Weights of a small transformer language model: learned positions.
Each number is 128 + 32 x the weight over its row's rms, rounded and kept within 0 to 255. Layers, rows and columns count from 0. The size above them is the row's rms in percent of the matrix's.

# layer 16 MLP down (transposed), 768x192, rms 0.287, rows 141-158, columns 0-191
size [110  97  94 115 105  92  93  91  94 105  99  96  96 100  99 116  99  93]
[[116 157 183  77 147 117 144 172 106 144 126 127 134 167 118 125 106  64 142  86 101 118 195 151 151 147 123 128 120 144 105  78 113 115 172  90 144 167 107 137 136 145 114 128 100 180 126 157 147 145 143  94 182 139 119 146 137 134  96 104 100 157 169  58 136 105 119 127 141 153 166 157 125 119 110 147 119 163 145  83 139 134 127 112 133 104 142 124 112 125  95 151  83  89  64 128 130 169 112 152 174 174 177 130 191  64 153 185 137 167 161 130 151  98 120 175 123 139 129 168  90  83 107 132 114 112 106 118 125 159 109  50 157  89 111 112 173  98 160  70 113 133 113 175 203 201 194 167  76  97 129  94 104 211 142 170  99 134 126 205 133 132 159 151 161 169 157 117 115 127 119  98 145 127  85  97 140 131 120 137 142 143 163 158  82  85 157 183 127 156 170  39]
 [184 103 122 136 144 171 106 125 111 162 154 100 108 135 122 140 138 123 128  85 135  97 164 136 100 160 161 108 136 125 161 146  53 144  87 106 128 135  69  99 166 100  84 136 144  81 151 214  30 142 127 114 108 181 121 149 183 165 103 173 126 118  97 162 167 102  93 168 131 130 136 111 167 115 129 122 138 139 149  71 165 138 141  96 159 115 102 107  97 143  89  70 137 117 110 106 122 154 217 125 138 160 146  94 165 126 159 106  73  99 132 120 108 153 119 145 185 150 167 131  79 107 159 125 114 155 150 121 130 115 177 178  98  99  26 165 210 143 189 177 104 170 167 127 108 157 174 131 171 140 111  85 136 106 150 136 142 133 160 141 135 126 111 175 136 167 153 146  95 144 148 146  97 145 136 166 131 115 154 226 151 147 114 166  98 120  80 159 122 110  95 142]
 [206 134 150  90  97 127 144 121 113 101  64 151 113 159  75 145  79 125 118  95 154  75 119  86  92 126 122  87 193 120 172 131 132  66 128 132  80 162 101 159 122 116 130 142 137 140 152 164 166 125 118 192  77  86 174 176 128 167 148 153 154 105 119 153 143 137  63 103 125 155 126 146 211  54  57 106 151 148 155 147 111 136 187 144 126 130 121 155 122 135 102 162  93 119 143  90 134 172 132  96 145 137 114 122 144 126 149 205 135 106  78 177 117 135 149  87 152 114 138  47 123 161 105 169 156 126 156 196 137  99 149 113  83 148 154 172 116 138 146 151 157 105 126 105 132 100 113 134 168  94 119 122  97 169  90 141 146 118 162 108 138 106  65  92 117 169  76 167 136  73 105 162 167 129  91 110 115 134 109 104 186 145 161  97  75 138  64 112 121 128 102  68]
 [116 100 123 101 125 137 156 119 104 132  56 119 109 122 136 147 127 153 173 135 122 146  99 113  95  79 153 130 128 168 147 113 113 179 127 139 154 168 106 135 105 145 148  70 129 200 199 139  96 123 123  52  90 171 116  78 112 183 162 167 150 178 122 151 171 156 142 209 165 152 158 134 111  98 122 167 143 150 109 221 180 161 118 167 140 121 143 117 143 108 127 184  72 199 156 115 168 127 112 129  85  45 125 172 118 105 131 144 136 172 121 141 132 128 147 128 153 119 110 110 126 128  95  87  99  31 139 135 103  68 145  96 109 159 130 138 100 159  64 134 140 148 154  77 147 136 119 136 104 143 160 143 127 109 175 151 168 106 116 135 127 150 174 128 150  92 152 102 131 132 167 131 197 144 177 150  92 139 160 106 158 133 161 152 160 175 155 145 157 188 204 146]
 [116 152 142 123 183 110 192 126 141 170 109 150 109 108 111 171 121 113 162  97 108 120 133 129  98 152 145 106 177 126 165 152  48 118 130  92 140 140 101 155 137 106 132 151 131 128 126 112 106 148 109 175 128 172 176 163 132 150 104 187 146 183 110 137 103  98  60 166 157 144 130 167 130 152 148 123 114  99 179  55  89  46  94  48 122 125 129  85 145 136 106 116 137 208 179 107 130 139 118 139 122  71 180 144 127 137 106 149  88 138  77 111 149 124 132 174 117 110 117 151 109 147  77 122 175 143  74 186 173 174  93 140 163 188 115 132 157 153 149 138  88 123 187 105 109 114  79 140 189 128 115 161 111 183 157 129  96 165  92 143 105 116 111 120  60  82  90 133 131 188 205 161 166 142 144 194  92  90 144 121 141 150 136  99 176 125 154 139 114 129 136 125]
 [168  99 155 149 157 139 164 137 172 117 118 135 160 100 136 122 168  99 118 154  83 154 135 149 154 115 181 104  88 133 122  99  92  93 114 135 175 162 145 127  62  64 143 140 175 107 115 115 187  99 143 177 124 141  95 151 136 107  80 143 216 143  57 145 108 189 168 114 101  70 103  87 102 138 118 106 175  82 155 121 116 151 150 112 100 163 158 134 137 145 105 130 121 151 153 152 170 119 161 112 107 135 147  81 116 100 109 139 133 117 117 122 107 147 150 120 132 140 189 136 128 133 127 120  75 158  96 156  83 135 208 114 133  45 167 139 131 125 118 126 139 146 156 163 190  91 102 117  76 105 130 113 163 143  91 114  63 119 191  71 141 139  89  60  90 127 107  55 107 135 162 109 198 140 112 112 172  92  52 163 100  84  86 178 108 123 140 117 123 127  78 147]
 [153  51 121 133 133 117 122 103  86 145  82  86  84 101 121 182 145 135 137  98 104 152  74  86 145 111 122 153 122 128  88 163 122  69 142 138  89 115  93 120 103 156  96 108 119 148 140 150 151 123 134 119 109 140 183  99 125 102 128 127 149 125 135 162 171 164 140 168 105 168 126 120 135 141  93 106 137  97 116 152 132 116 105 132 193 140 103 135 118 172 134 102  96 149  87 113 175 117 116 120 134 149 115 130 135 119 176 104 112 112 146 129  88 103  73 105 193 117 108  90  98 123  61 149 137  83 199  65 142 120 102  96 140  97 118  74 153 100 210 159 105 149  90 134  60 175 118 136 121 166 186 107 125 162 208 139 164 142 177 156 134 146 148 109  84 151  91 147 123  93 101  29 158 124 113 122 149  90  98 179  72 161 199 122 148 106  65 186  87 107 147  70]
 [137 169  91 108 118  92 158 106 166 131 148 156  93 150 115 143 171 113  88 105 106  92  74 185 127  85 139 161 172 162 124 192 102 161 127  48 157 155  99  88 162 120 118 105 124 145  97 119 174  52 126 102  86 139 161 135 143 162 108 163 126 156 177 162 166 104 141 114 126 148  87 102 192 103 146 122 160 126 123 130 158  90 145 118 110 146 179  75 149 123 128  83 115 112 109 166 137 154 134 156 105 111 138 160 176 126 100 120  92 118 104 163  72 138 124  82 168 155 162 112  94 115 155 131 111 115 123 129 123 133  94 217  71 113 169 149  86  65  87 120 135  93   8 155 147 125  97 126 140 102  96  68 131 135 116 125 115 155 166 127 141  91 127 132 129 130  81   4 122 107 125 166 119  83  97 157 106  82  98 157 151 105 121 117 118 114 110 174 115 109 116 149]
 [176 129 204 110 127 121 101 104 110 171 173 115  46 143 131 106 104  65  82 112 142 148  96 156 164  68 140 145  95  78 131 155 135 154  81 118 171  71  85 113 124  91 178 103 106 154 164 123  67 149 112 155 155 110 167 115  89 108 125 144  85 105  98 125 173  84 161 155 118 140 149 112  91 171 139 138 115 146 122 178 166 108 112 127 104 123 102 129 136 128 190 123 139 123 176 118 215 171 126  83  85 140 127 144 126 105  98 130  94  51 188 124 156 204 148 114 149  97 146  99 148  93 182 171  85 128 106 117 131 143 150 192  68  61 170 116 132 170  82 186 162 133 128 134 166 184 131  96 116 157  99 148 117 102 143 129 151 116 103 122 135 168 148  94  71 125 139 130 147 113 139 104 143  94 114 143 140  89  83 152 108 171 146 161 137 121 153  68 169 113 113 147]
 [150 162 161 100 156 103 105 126  77 103 134 118 126 105 102 110 149 110 108 121 160 148 170 115 202  89 137 125 136 167 138 173 208 145 159  92 136  95 134 154  79 152 148 161  78  91 118 128 132 117 146  80 108 134 138 136  92 124 114 116  71 138 142 151  98  87 148 121 129  75 174 118 128 130 171 123 137 126 106 125 123 178 171 169 146 134 152 132  98 111  82 179  96 159 135  88  62 113  56 107 112 121 101 155 117 116  63 137 198 165 181 128 195 141 129 149 187 202 143 177 107 104 160 133 136 151  60 165 121 165 147 157  91 161 134 113 149 116 162 158 153 157 147 113  92  60 199 140 166  90  92 134 140 107 140 142 149 119 167 125 164 127 156  55 134 183 143 128  92 110 174  76 156 128 150  80 121 150 119 156 126 131  81 126 169 169  98 121  83 157  64 105]
 [ 98  89  99 149 128 125 107 181 121 116  76 133 126  86 162 184  87 134 127  85  46 120 108 104 113 132 156  91 152 167 134 105 147 180  63  87 138  93 139 119 115 124  98 140 101 175 158  96 111 134 135 146 125 110  72 156 150  98  69  74 174 175 125 167 142 132 112 128 153  71 113 157 122 123 168 117 138 104 142  60 135  93 120 125 140 116 119  56 114 202 116 166 153 101 154 175  78 143 148 196 147 134  84  82  75 104 157  79  66 144 130 122 169 129 144 164 193 153 184 135 137 113 116 131 118 168 111 171  95 156  85 105 140 128  74 130 128 134 115 190  92  73 130 113 162  99 106  92  80  83 202 127  93  94 110 145 161 139 165 205 136 185 116 121 124 185 113 117 122 130 115 141 118 115 108 154  98 133  83 152 146 172 150 133 137 119 129 119 124 185 112 133]
 [101  91 120 111 149  68 103 151 146  78  93 123 120 169 185  81 120 136 118 105 145 136 111 143 145  78 101  82 115 181 105 130 144  92 176 181 137  93 174 107  89  97 102 101 112 113  77 125 117  79 134 153  78 117 146  98 116 131 117 105 134 131 141 160  82 119 146 132  84 155  59 113  83 117 113 168 150 121 127 131  65 114 141  41 125  95 115 129 151 187 113 121 191 108 187 127 115 129 170 179 109 147  95 130 167  79 161 143 124 132 141 114 158 157 104  63 131 150 144 188 160 119 158  51 114  98 102 108 185 112 100 114 121 161 121  82  97 122 170 160 107 110 134 122 100 202 124 129 148 125 118 136  94 116 122 179 157 130 121 137 143  58  32 116 136  75 126 161  57  91 141 126 107 149 119 150 145  49 152 168 141 149 152 184 123  81 143 128 114 117 135 100]
 [ 95 119 114 134 143 137 144 126 128 171  88 127 109 136 124 114 158 127 130 102 133 134 149 119 115  74 112 111 148 146 127 103 153 106 158 165 119 140 115 122 190 127 145  99  75 148 134 114  56 150 168 123  87  90  93 128 190 177 118 112 129  85 110 112 154 182 196 111 159 157  91 173 119  99 137 211 133 115  79 109  80  85  80 110 136 164 136 117 110  64  79  99 158 134  83 150 134 142  68 145 170 162  39 154 121 152 135 164 105 148 144 117 115 127 140  57  81 139 123 147 170 165 128 121  97 130 139 134 143  80 142 189 115  89 186 164  91 104 116 148 152 153 100 110 158  59 123 111  83 186 178 126 120 107 127 133 171 162 132 106 133 144 105 118 132  89  92 110 163 120 140  91 117 140 154 175 126 156 160 155 159 135 177 188  41 136  96 211  81 130 131  82]
 [ 93 164 113 124 118 108 110  59 114 154 150 111  72 131 109  97 172 104 139 173 101 170  95 125 122 134 157 103 145 143 173  78 128 113 180 155 111 175 120 117 130 123 189  73 107 112 153 107 140 145 145 136 121 138 107  92 189 168 105 148 150 110  68 137 132  81  70 133 156  65 111 120 163  87 143 157  93 133  97  81  81  72 199 131 164 150 170 118 108 149  96  96 179 135 210 102  94 115 122 122 146 156 164 119 144 151 108 105 148 159 135 227 118  89 159 129 103 100 164  78  81 171 129 124 153 116 113  88  95  29 215 192 150 144 152 127 160 116 136 146  86 135 166 171 103 104 133 136 125 154 125 135  93 102 176 159 101 130  93 183 135 143 138 127  70  78 115 137 112 166 146 153 132 126 128 110 113 147 158 140 111 133  63 104 129 131 116 100 133 166 110 127]
 [167 127 174  81 170 164 168 116 116 129  79 145 192 108 171 128 144 124  99  87 142 125  85 166  89 137 145 111 177 122 124 100  75 151 148 128 114 186 129 121  78 180 140 119  50 104 159  96 109 105  59 176 137 120 168 122 169  81 169 184 176 122 102  85 200  71 199 128 196  92 155 185 128 145 167 153 113 131 164 140 136 150 104  90 147 134 119 100 116  88 115 239 118  91  85  88 143 160 119  89 143 176 164 174 168 140 106 113 103 132  84 117  77 118 112 120 123 131 140 141 131  96 149 112 166 129 125 134  95 168 118 106 141 124 127 141 147 124 118 132 169 119 155  96 123 138  97 171 105 148 196 113 195 117 133 134 133 130 150 124 164 136  73 158 150 161 134 167 141 188 106  89  99 108  87  98 130 163 115 171 108  83 140 124 161  88 117 161 117 131 139 130]
 [115 121 139 139 178 127 103  87 117 138 149 190 193 116 153 146 144 103 148 124 139  15 127 149 126 145 114 158 117  85 141  98 101  50 128 136 136 148 117 130 101 134 101 114 106  90 125 132 103 130 118  85 105 139 138 118 146 142  84 142  92  96  94 113  88 156 117  93 117  96 190 148 116 143 142  49  92 145 188 100  97  88 160  61 173 149 129 104 105  99 117 130 119 204 165 131 112  92 134 184  94  99 165 120 113 120 130 141 148 166 134 147 122 136 165 123 138 123  97 162 154  96 164 119 104 141 160  86 130 149  64 151 151 150  78  87 180 148 109 107  27 157 103 142 110 131 145 121 156 124 169 153  91 128 152 157 189  48 136  89  88 125 176 133  45 194 151 169  84 156 163  87 117 121 142 144 111  88 101 134  79 146 135 118 138 105 192 131 135 137 125 105]
 [110 125 138 122 144  96 147 122 180 123 101 206  95 129 110  75 100 127 108  94  80 103 115  80 121 116 122 115 128  48 154 137 124 113 166 113 122 126 110  82 115  90 121 107  48 100 162 127  85  86 173 102 101 120 107 201 141 135 138 117  93 119 147 114 196  90  99 137 144  73  51 143 145 132 130 155 130 135 102 114 148 139 146 182 128  95  78 106 161 110 108  73 155 158 135 152 149 102 153 115 138 129 139 135  84 180 197 126  68  81 128 147 160 142 115 140 116 138 116 103 129 162 149 142 147 126  86 112 163 153 148 146 173  87 102 125 204 219 110 117 196 132 111 158 117  83  96 152 128  81 147 142 125 171 167 155 151  89 177 191 148 126 113 124 130 111  88 111 142 167 127  63  53  93 185 119 170 116 128 126 126 144 159 179 130 144 166 138 120 133 172  77]
 [148 129 165 139 119  65  96 202 123  96 137 188 155 150 166 119 146  86 185 140 103 101 149 104 152 131 106 103 144 171 124 137 140  91 130 172 116 202  77 173 195 162 164 126  95 172 136 134  88 135  66 177 106 155 123 122 110 109 181  95 143  91 139 133  98 130 139 128 134 111 149 151 105  74 119 167  89 176 148 124  80 117  64  99 178 166 116 143 124 122  97 112 137 172 149 148 140 133 121  88  92 112 159 134 107  84 143  97 126 180 129 100 137 137  80 102 135 115 135 139 123 166 119 111  89 110  90 127  88 131 143  39 114 127  78 126 125 110 177 139 100  97 154 138 129 123 123  53 132 129 145 138 148 151 170 144 128 130 141  88 175 109 152 128  81 171 177 155  72 139 170 128  99  84 150  36 131 120 102 159  97 204 153  60 178 113 122 190 121 166 142 112]]
# layer 16 MLP up, 768x192, rms 0.339, rows 142-159, columns 0-191
size [ 86  95 122 100 100 100 106  95  94  87  93  98 107 102 101 100  94 104]
[[107 134 176 102 133 117 172 154 122 143 177  80 139  76 112  92 121 148 137 203  51 142  94 134 150 168  36 193 112 146  71 101 113  94 205 146 154  91 143 156  95  86 121 146 169 100 129 141 128  91 136 201 121 113  94 230 127  89 145 132  99 123 109 159 157 169 151 134 114 112 141 108  89 120 123 140 142 157 108 125 128 106 114 107 127 199 124 106 107 140 119  85 140  98 121 120 134 104 102  90 155 118 194  77 132 173 159 133 170 144 113 164 140 150 114 130 123 163 202 152 144 185 128 125  96 166 160  83 166  67  75 126 142 176  75 102 113 149 121 127 145 175 121 134 107 114  87 119 110 134  93 110  91 140 141 141 119 119 105 122 110 114 118 173  99 166  84  99 104 135 203 125 115 116 141 150 146  81 150 124  85  74 129 137 143 132  42 151 112 125 121  88]
 [136 101 133 148 176 156 156 118 102 129 100 114 118 139 138 143 129  99 127 180 119 154 136 120  88  94 150 149 150 164 149 105 184 126 143 133  84 126 133 139  76 111 145 113  61 165  93 137  95 114 142 121 118  90  73  99 109 148 141 100  65 116 154  89  71 209 144 119 201 177 130 126 162  99 138 129 143 123  94 170  95 162 137 130 159 107 158 190 111  61 107 137 128  90 155  78  77 162 173 160 152 131 156 139  94 140 141 119 140 171 122 121 182  76 147 172 114 112 113  65  92 107  99 149  76 132  98 126  99 166 159 137 124 141 206  94  51 150 134 100 151  88  78 147  99  94 104 117 112  81 123 140 162  95 126  65 149 183 148 110 108 190 167 137  92  54 134 104  86 135 156 136 136 114 162 127  94 107 157  93 169 146  91 140  39  97 110 144 147 112 159 148]
 [150 106  76 132  83 115 155 114 167 146 120 136 158 138 134  91 112 123 178 128 112 160 119 162 104 136 121 176 122 106 136 113  87 143 143 189 141 159 115  88  90  43  94 135 147 172 106 101 184 193 140  82 115 138 128 117 110 124  86 161 140 115 128 132 170 170 142 168 145  81  96  85 100 102 132 135 125 195 192 104 129 110  93 160 122 149 111 112 143 154  85 176 134 118 120 121 177 190 130 183  59 105 116 112 108 119 130 149 154 195 109 116  97 118 142 159  84 144  74 124 203  83  99  59 105 129 181 115  69 155  90 148  81 144 136 211 104 151  44  95 139  92 150 101 122 188 114 120 135 145 161 148 121 143 134 107 156 116 137 125 130  93 140 105 162 124 140 146 109 107 143 135 121 120  99 182 108 128 128 129 209 102 185 114 148 121 157 108  98 212 106 148]
 [134 128 164 130 109 142 179  98 125 159  94  93 119 166 117 159 193 172 158 170  80 151  44 164 132 153 178  98  91 139 168 153  66 109 148  44  95 149 156 118 118 158 103 143 199 132 154 124 139 151 155 100 168 204 171 163 125  68  65 189 106 171 140 124 134  85  52 165 157  69 184 161 131 116 125 114 191 122 135 111 150  63 196 118 109 148 149  89 103 156 139 143 125 148 165 128 170 105 147 155 150 108 137 136 122 143 165 129 132 135  96 166 159 132 118 113 151  94 136 114 157 132 105  99 172 110 110 138 123 156 154 166 137 138  89 116 149 151 109 126 126 166 154 108 122 130 105  99 140 143  88 145 109 100 101 163  60 150 157 117 177 101 131 102 107 112 140 154 124 116 125 172 180  98 152 141 153 147 173 147 144 102 156  67 172  43 167 141 145 132  96 102]
 [101 106  97 147 138 150 202 177 121 127 165 193  84 124 143 152 116  90 107 161 164 169 180  39 162 112  83 157 153 158 138 173 111  92 106 124 162 154 140 157 177 144 147 111 155 152 141 114 124 136 151 128 101  94  84 132  91 111 106 146  97  83 140 100 161 138 144 166 185 125 100 146  54 100 156 172 149 100  76 170 148 133 138 135 120  85 111 170 169 134 114 157  57  93 122 161  84 146 120 154  79  89 116  77 124 107  72 122 118 125  94 142 142 104 128 154  95 114  83 131  79 131 155 122 109 113 138 127 119 231 169 131 139 154  70 151 208  93 132 126 163 128  73  85 147 102  83 114  91 174 133 124 122 151 147 116  73 134  90  87 110  95 105 137 115 194 155 126 126 160 117 110 143  84 158 196 131  91 150 173 127 170  96 121 130 147 154 158 162 137 148 133]
 [188 158 154 129 129 138 111 121 101 181 135 121 125 140 114 126  84 139 115 130 136 133 152 199 120 132 142  83 115 175  87 124 174 183 167 163 165 115 149 167  93 147 123  84 127 121 137 151 132  77 147 141 100 147 128 189 105 144 178 112 149 184 167 131 118  72 105 153 214 135 141 153 132  65 168 106 122 174 171 100 135 142 148 135 153 171 151 138 149 123 154 108 155 109 180 167  60 202 143 113  59 125 170 120 166  70 124 140 158 121 105 103 145 135 102 160  87  68 156 153 192 175 149 121 107  96 104 191  88 169 126 130  89  98 155 108 140 128  92 136 127 117 117 115 132  99  47 171 138 127 142 115 148 124  99 107 103  68 124 132 140 112  57 122  94 157  84  84 132 115 115 112 150 161 170 138 165  56 138 124 131  91 139 111 164 167  67  85 130 109 144 185]
 [141 176 128 135 119 151 155 149 133 131 138 145 151  99 157 107 180 184  92 106 124  92 151 116  90 155 113 111  56 182 156 159 152 151 140 145 104 192 104  65 155 128  92 143 145 137 128 119 160 127 138 151 130 112 110 154 125  87 110 131 163 107 173 116 151 127 171  76 127 181 177 137 143  87 152  80 127  70 131 131 139  98 238 151 165 162  87 106 133 163 108 115 112 143 146 137 182 103 167 125 116 110  73 102 182 111 136 119 121 154 135 150  99 153 157  67 109 180 109 112 100 164 120 113 132 138  60 127 128 142  72 115 106 147  93 125 142 187 102 138 144 113 125  96  27 134 110 101 164 196  70 165  73  93 132 180 101  78 132 160  82  93 132 123  99 158 111  94  81  73 149 131 142  99 137 158 131 140 146 135 129 125  28 154 135 136 167 138 126 120 175 114]
 [ 61  87 130 135  91 135 193 139 133 130 118 164  72 188 193 134 107  97 131 186 124 191 136 152 138 123  74  83 109 164 103 130 104  98 167  87 119  98 120 104 136 137  86 157 117  85 108 167 114 106  92 137 147 132  81 116 170 136 150 140 110 145 158 136  98 157 123 133 131 160 175 120  85  78 165 132 118  68  77 157 162 148 134  87 152 130 152 150 136 140 119  82 143  95  97 111 167  70  77 157 156 122 199  86 111 155 151  86 154 180 126 133 140  97  96 113 157 128 165 142 114 162  80 105  86 156  95  75 130 125  89 171 131  83  66 140 133 141 175 105 119 123  99  67 164 130 137 121  51 123 122 114 144 139 114 156 126 153 143 147 195  92 128 146 156 114 198 131 128 154 118  55 147 103 144 113 157 128  66 110  50 102 209 132 140 140 109 126 127 153 162 125]
 [112 125 145 155 140 159  90  56 138 128 160 159 113 115 157 145 146  93 191 114  75 144 126 112 166  99  71 218 125 141 115 184 136 116 158 120  81  89 123 126  50 139 145 120 116  95 143 172  84  96 172 130 111  64 131 146 106  96 186 113 135  99 153 102  73 126 181 156 112 130 115 136 128 110  84 136 183 180 127 161 150 117 111 158 141 140 139 169  96 131  81 130 150 135 114 169 159 105 143 165 121 179 140 142 158 137 117 111 177  44 150  89 141 143 195 166 101  73  82 148 133 130 173 133 142 150 135  83 169 191  77 168 103 125 116 136 134 162  88 137 128  69 119 146 147 159 134 131  75 126  84 155 115 104 107 157 143  98  83 170 162 121 103 165 128  41 164 108 132 186 152 143 189  92 119 152 111 125 138  90  97 103 113 148 119 131 109 177 105 160 120 171]
 [151  63 135  71 180 187  65 149 158  75  71 139  95 114 173 146  81 101 122 176  53  97  92 113 112 133 133 168 130 188  95 122 109 118 160 127 110 123 137 127 112 126 151 123 105 155 184  99 114 125 156  96  86 125 131 175  79 112 170 164 102 133 104 116 150 123 121 122 150 134 178 142 120 156 158 141 119 120 118 151  88 104 108 146 172 171 174 130  99 175 142 108 176 118 105 186 117 120 112 169 138 127 148  54 104  98 175  84 112  71 208  81 126 152 149 167 181  99 163 140 122 172 180 111 112 151 143 125 201 128 138 141 166 130  97 134  92 140 112 151 126 145 129  68 125  45  96 174 138  31 153  87 115 128 147 128 142 116 123 124  77 137 159 186 164 170 125 124 103 103 136 158 195 102 153 144 126 122 130 128  87 152 110  95 129 154 117  97 120 141 109 141]
 [132 141 138  56 117 154 120 127  81  74  86 121  81 150 140 123 158 114 131 124 126  93 169 130 153 101 176 141  70 144 226 144 115 122 117 136 171 145 148 143 145 107 129 123 102 113 112 155 137  98 135  83  59  74  90 121 158 116 128  99  83  59  71 105 140 166 127 139 147 136 112 100 118 165 127 143 194 126 183 142 112  99  98 178 104  87 152 120 119 120 184 172 150 140 166 120 101 140 132 122 157 137  93 157 165  63 123 164 157 128 144 115 146 110 139  97 154 143 119 153 147 103 139 169 101 142  80 116 115 107 179 128 163 147 235  89 154 149 112 125 102 137 161 125 143 175 112 122  38 128 179 122 118 121 154 175 119 178 104 120 156 148  90 160 122  96 128 130 113 137  58 174 120 126  83 181 115  91 155 131 158 163  67  40 146  98 117 117  70 123 117  94]
 [100  83 198  43 148  87 130 112  85 141 114 120  98  73 119 117 129 130 171 110 147 182 167 167 132 169 115 123 119  99 165 144 152 152 105  92 161 154 147  83 184 132 205 149 106 100 117 176 114 163 178 138 144  89 142 133 158 170  77  71 126 134  72  90 132  86 153 160 111 105 125 161 126 165 101 138 118 154 141  66 141 110 129 162 100 147 160 170 124 141 132 119 160 185 140  75  87 180 159 106 103 151 197 153 123 149 168 181  76 123 122 144  67 107 202 121  76 154 120  68 176 113 135 140 116  80 127  94 134 133 149 123  96  59 150 162 183 136  97 131 146  97 150 132 161 144 108 169 179 103 120 142 105 165  96 152 129 144 120 151 182 185 131 129 118 168 160 118 101 132 112 158 146 142 181 120  80  88 147  96 128 126 129 166 163 102 144 131 138 117 136 185]
 [156 127 149  87  57 107 117 141 154 120 150 118 144 155 225  96 130 201 161 167  89  91  41 126 172 124 165 126 141 167 161 136 146 117 182 203 131 140 143 103 106 125 178 185 127 163 120 153  94 169 141  72 129 106 125 157 123 149 114  80  96 163 130 147 112 126 111 140 126 126 107  93 124 113 174 169 108 121 133  92 161  95  86 119 134 172 110 110 173 187 140 123 158 136  73  90 128 135 114 136  85  95 111 139  94 120 142 138  83  33 133 151 133 125  82 127 147 149  94  79 103 112 153 169 127 142 119  79 131 135 121 176 131  88 178  95 129 123 104 130 104 162 197 167 127 103 110 140 114 194 116 200  93  90 142 158 176 146 145 120 159 117 153 168 128 115 217 133 123 144 157 166 191 136 140 172 149 143  96 151  87 157 109 102 106 113 168 160 117 143 138  98]
 [111 142 149 165 191  97  96 125 120 188 163 133 136 126 104 134 135 118 127 140 143 170 171 124  67 165 117 130 110  72 158 138 108  98  85 126 107  68 129  72 118 108 136 123  96  73  90 130 130 121 141 167 109  93  91  82 131 164  95 129 199 112 145  94 151 168 110 135 100 191 146 100 124  27 112 199 190 238 100 105 131 139  69 162 135 105 169 184 153 118 125 126 139 111 113 131 140 129 137 170 146 112 107 129 118 144 111 166 152 135 116  93 126 197 129 153 110 133 127 154  69 139 115 143  93 162 118 128 137 141 178 127 113 179  81 173  78 150 169  68 108 125 147 109 108  68 114 105 157  92 157 140 170 144  72  81  97 113 133 136 148 103  74  97 124 140 150 134 154 122 120 125 119 117 102 141  49 145 116 125 148 161 196 135  55 125 121 140 171 151 122 116]
 [104  96 155 141  66 166 152 133 136 152 150 196  95 208 171 124 176 182 161 114 151  63 152 132 151 195  60 132 122 133  92 154 140 138 112 156 118  82  99 134  70 133  71 169  70 125 113 202 146  78 151  96  99 133 103 162 114  58 145  73  90 166 167 102 134 136 139 113 109 106 162  81 149 107 144 146 171 172 103  74 135 131  92 168 158  89 122 104 111  36 123 118 104 114 149  72 165 166  75 155 135  68 114 175 125 113 187 132 152 141 143  88  79 104 166 103 112 123 104 126 162 151 100 132  86 173 129 133 172 128 154 116 172  99 143 145 127 134 128 147 103 103 129 177 107 157  86 128 137 169 139 131 112 128  97 134 147  80 123 131 168 102 135 155 162 144 133 101 133 138 111 161 143 160 129 162 107  45 163  94 125 173 145 131 126 108 141 134 150  97 154 104]
 [125 187 129 104 142 206 144 151 146 135 140 127  90 112 161  77 195 173 123 134 156  77 139 128 124  81 140  52  96  83 108  78 154 153 125  68 130  85 116 100 111 145 148 151 147 167 127 114  65 155 167  93  89  96 125 147 160 124 143  87 147  89  57 155 161 136  90 135 128 117 114 182  93 102 146 189 129 108 163 137 220 145  89 200 143 133 112  88  93 152 105 103 129 128 151 165 133  57 119  72 159 124 121 131 108  68 153 158  69 158 157 135  89  96 163 102 169 106 136  60 149 123 124 148 124 122 141 107 112 143 130 168 121 115 111 155 139 146 189 135 130 116 154 109 105 151  98 185 115 104 143 189 142  86 158 157 149 117 121 175 145 130 103 191 112 119 140  77 119 106 153 142 141 154 139 142  93 151 130 128 143 107 129  78 128 122 168  48  88 119 121  67]
 [152 101 103 155  72 148 133 114 112 124 105  95 123 178 131 169 135 199 124 120 139 104  89 176 145 150 107  83 113 163 193 164 131 117 194 120  99  88 141 148 117 129 133 105 139 159  99  67 115  82 132 142 128  84 156  52 105 129 147 203 159 104 130 117 127  82 149  89 120 117 134 210 112  80 115 160 164 161  75 149 127 138 151 157 136 119 127 165 145 155 185 157 107 119  90 123 123 115 139 158 142 115  97 136 101 166 125 112 112 125 133  92 153 105 125  42  90 142 138  90 140  76 146 134 184 128  92 115 175  55 165  85  95 124 128 123 133 177 153 160 130 148 124  88  86 111 115 135  67 104 115 118 100 156  76 173 125 121 119 141 166 105 114 134  83 162 134 104 158 124 154 178 145 129  93  58  66 168 209 184  88 157 134 161  69 107  98 139  85 146 107 158]
 [103 155  75  82  97 138 124 117  86 141 123 108 127 149 126 108 138 127 136 166 157 150 118 151 180 109  95 153  70 135 105 171 160 143 194 143 152 120 133 166  95 135 124  83 161  84 139 116 167  77  93 140 109 120 123  96 189  99 158 142  89 127 209 159  87 125 122 149 166  73 189 109  91 129  95 133 100 131 149 107 128 196 141 171 125 137 142 108  97 208 152 126 116 118  96 102 123  90 148 149 170 103  41 107 124 148 149 139 226 138  96 128 131 176  87 133 134 102 175 106 112 136 132 120 126 147 124 183 128 101 106  81 101 124 128 142 116 171  65 137 103 135 146  85 118 196  97  94 124 108 108 144 126 160 100  94  94 106 112 142 138 144  63 134 173 139 129 156 164  52  85 150 100 107 135 152  92 156 175 152 141 173 170 131 167 124 180 118 190 120  70  76]]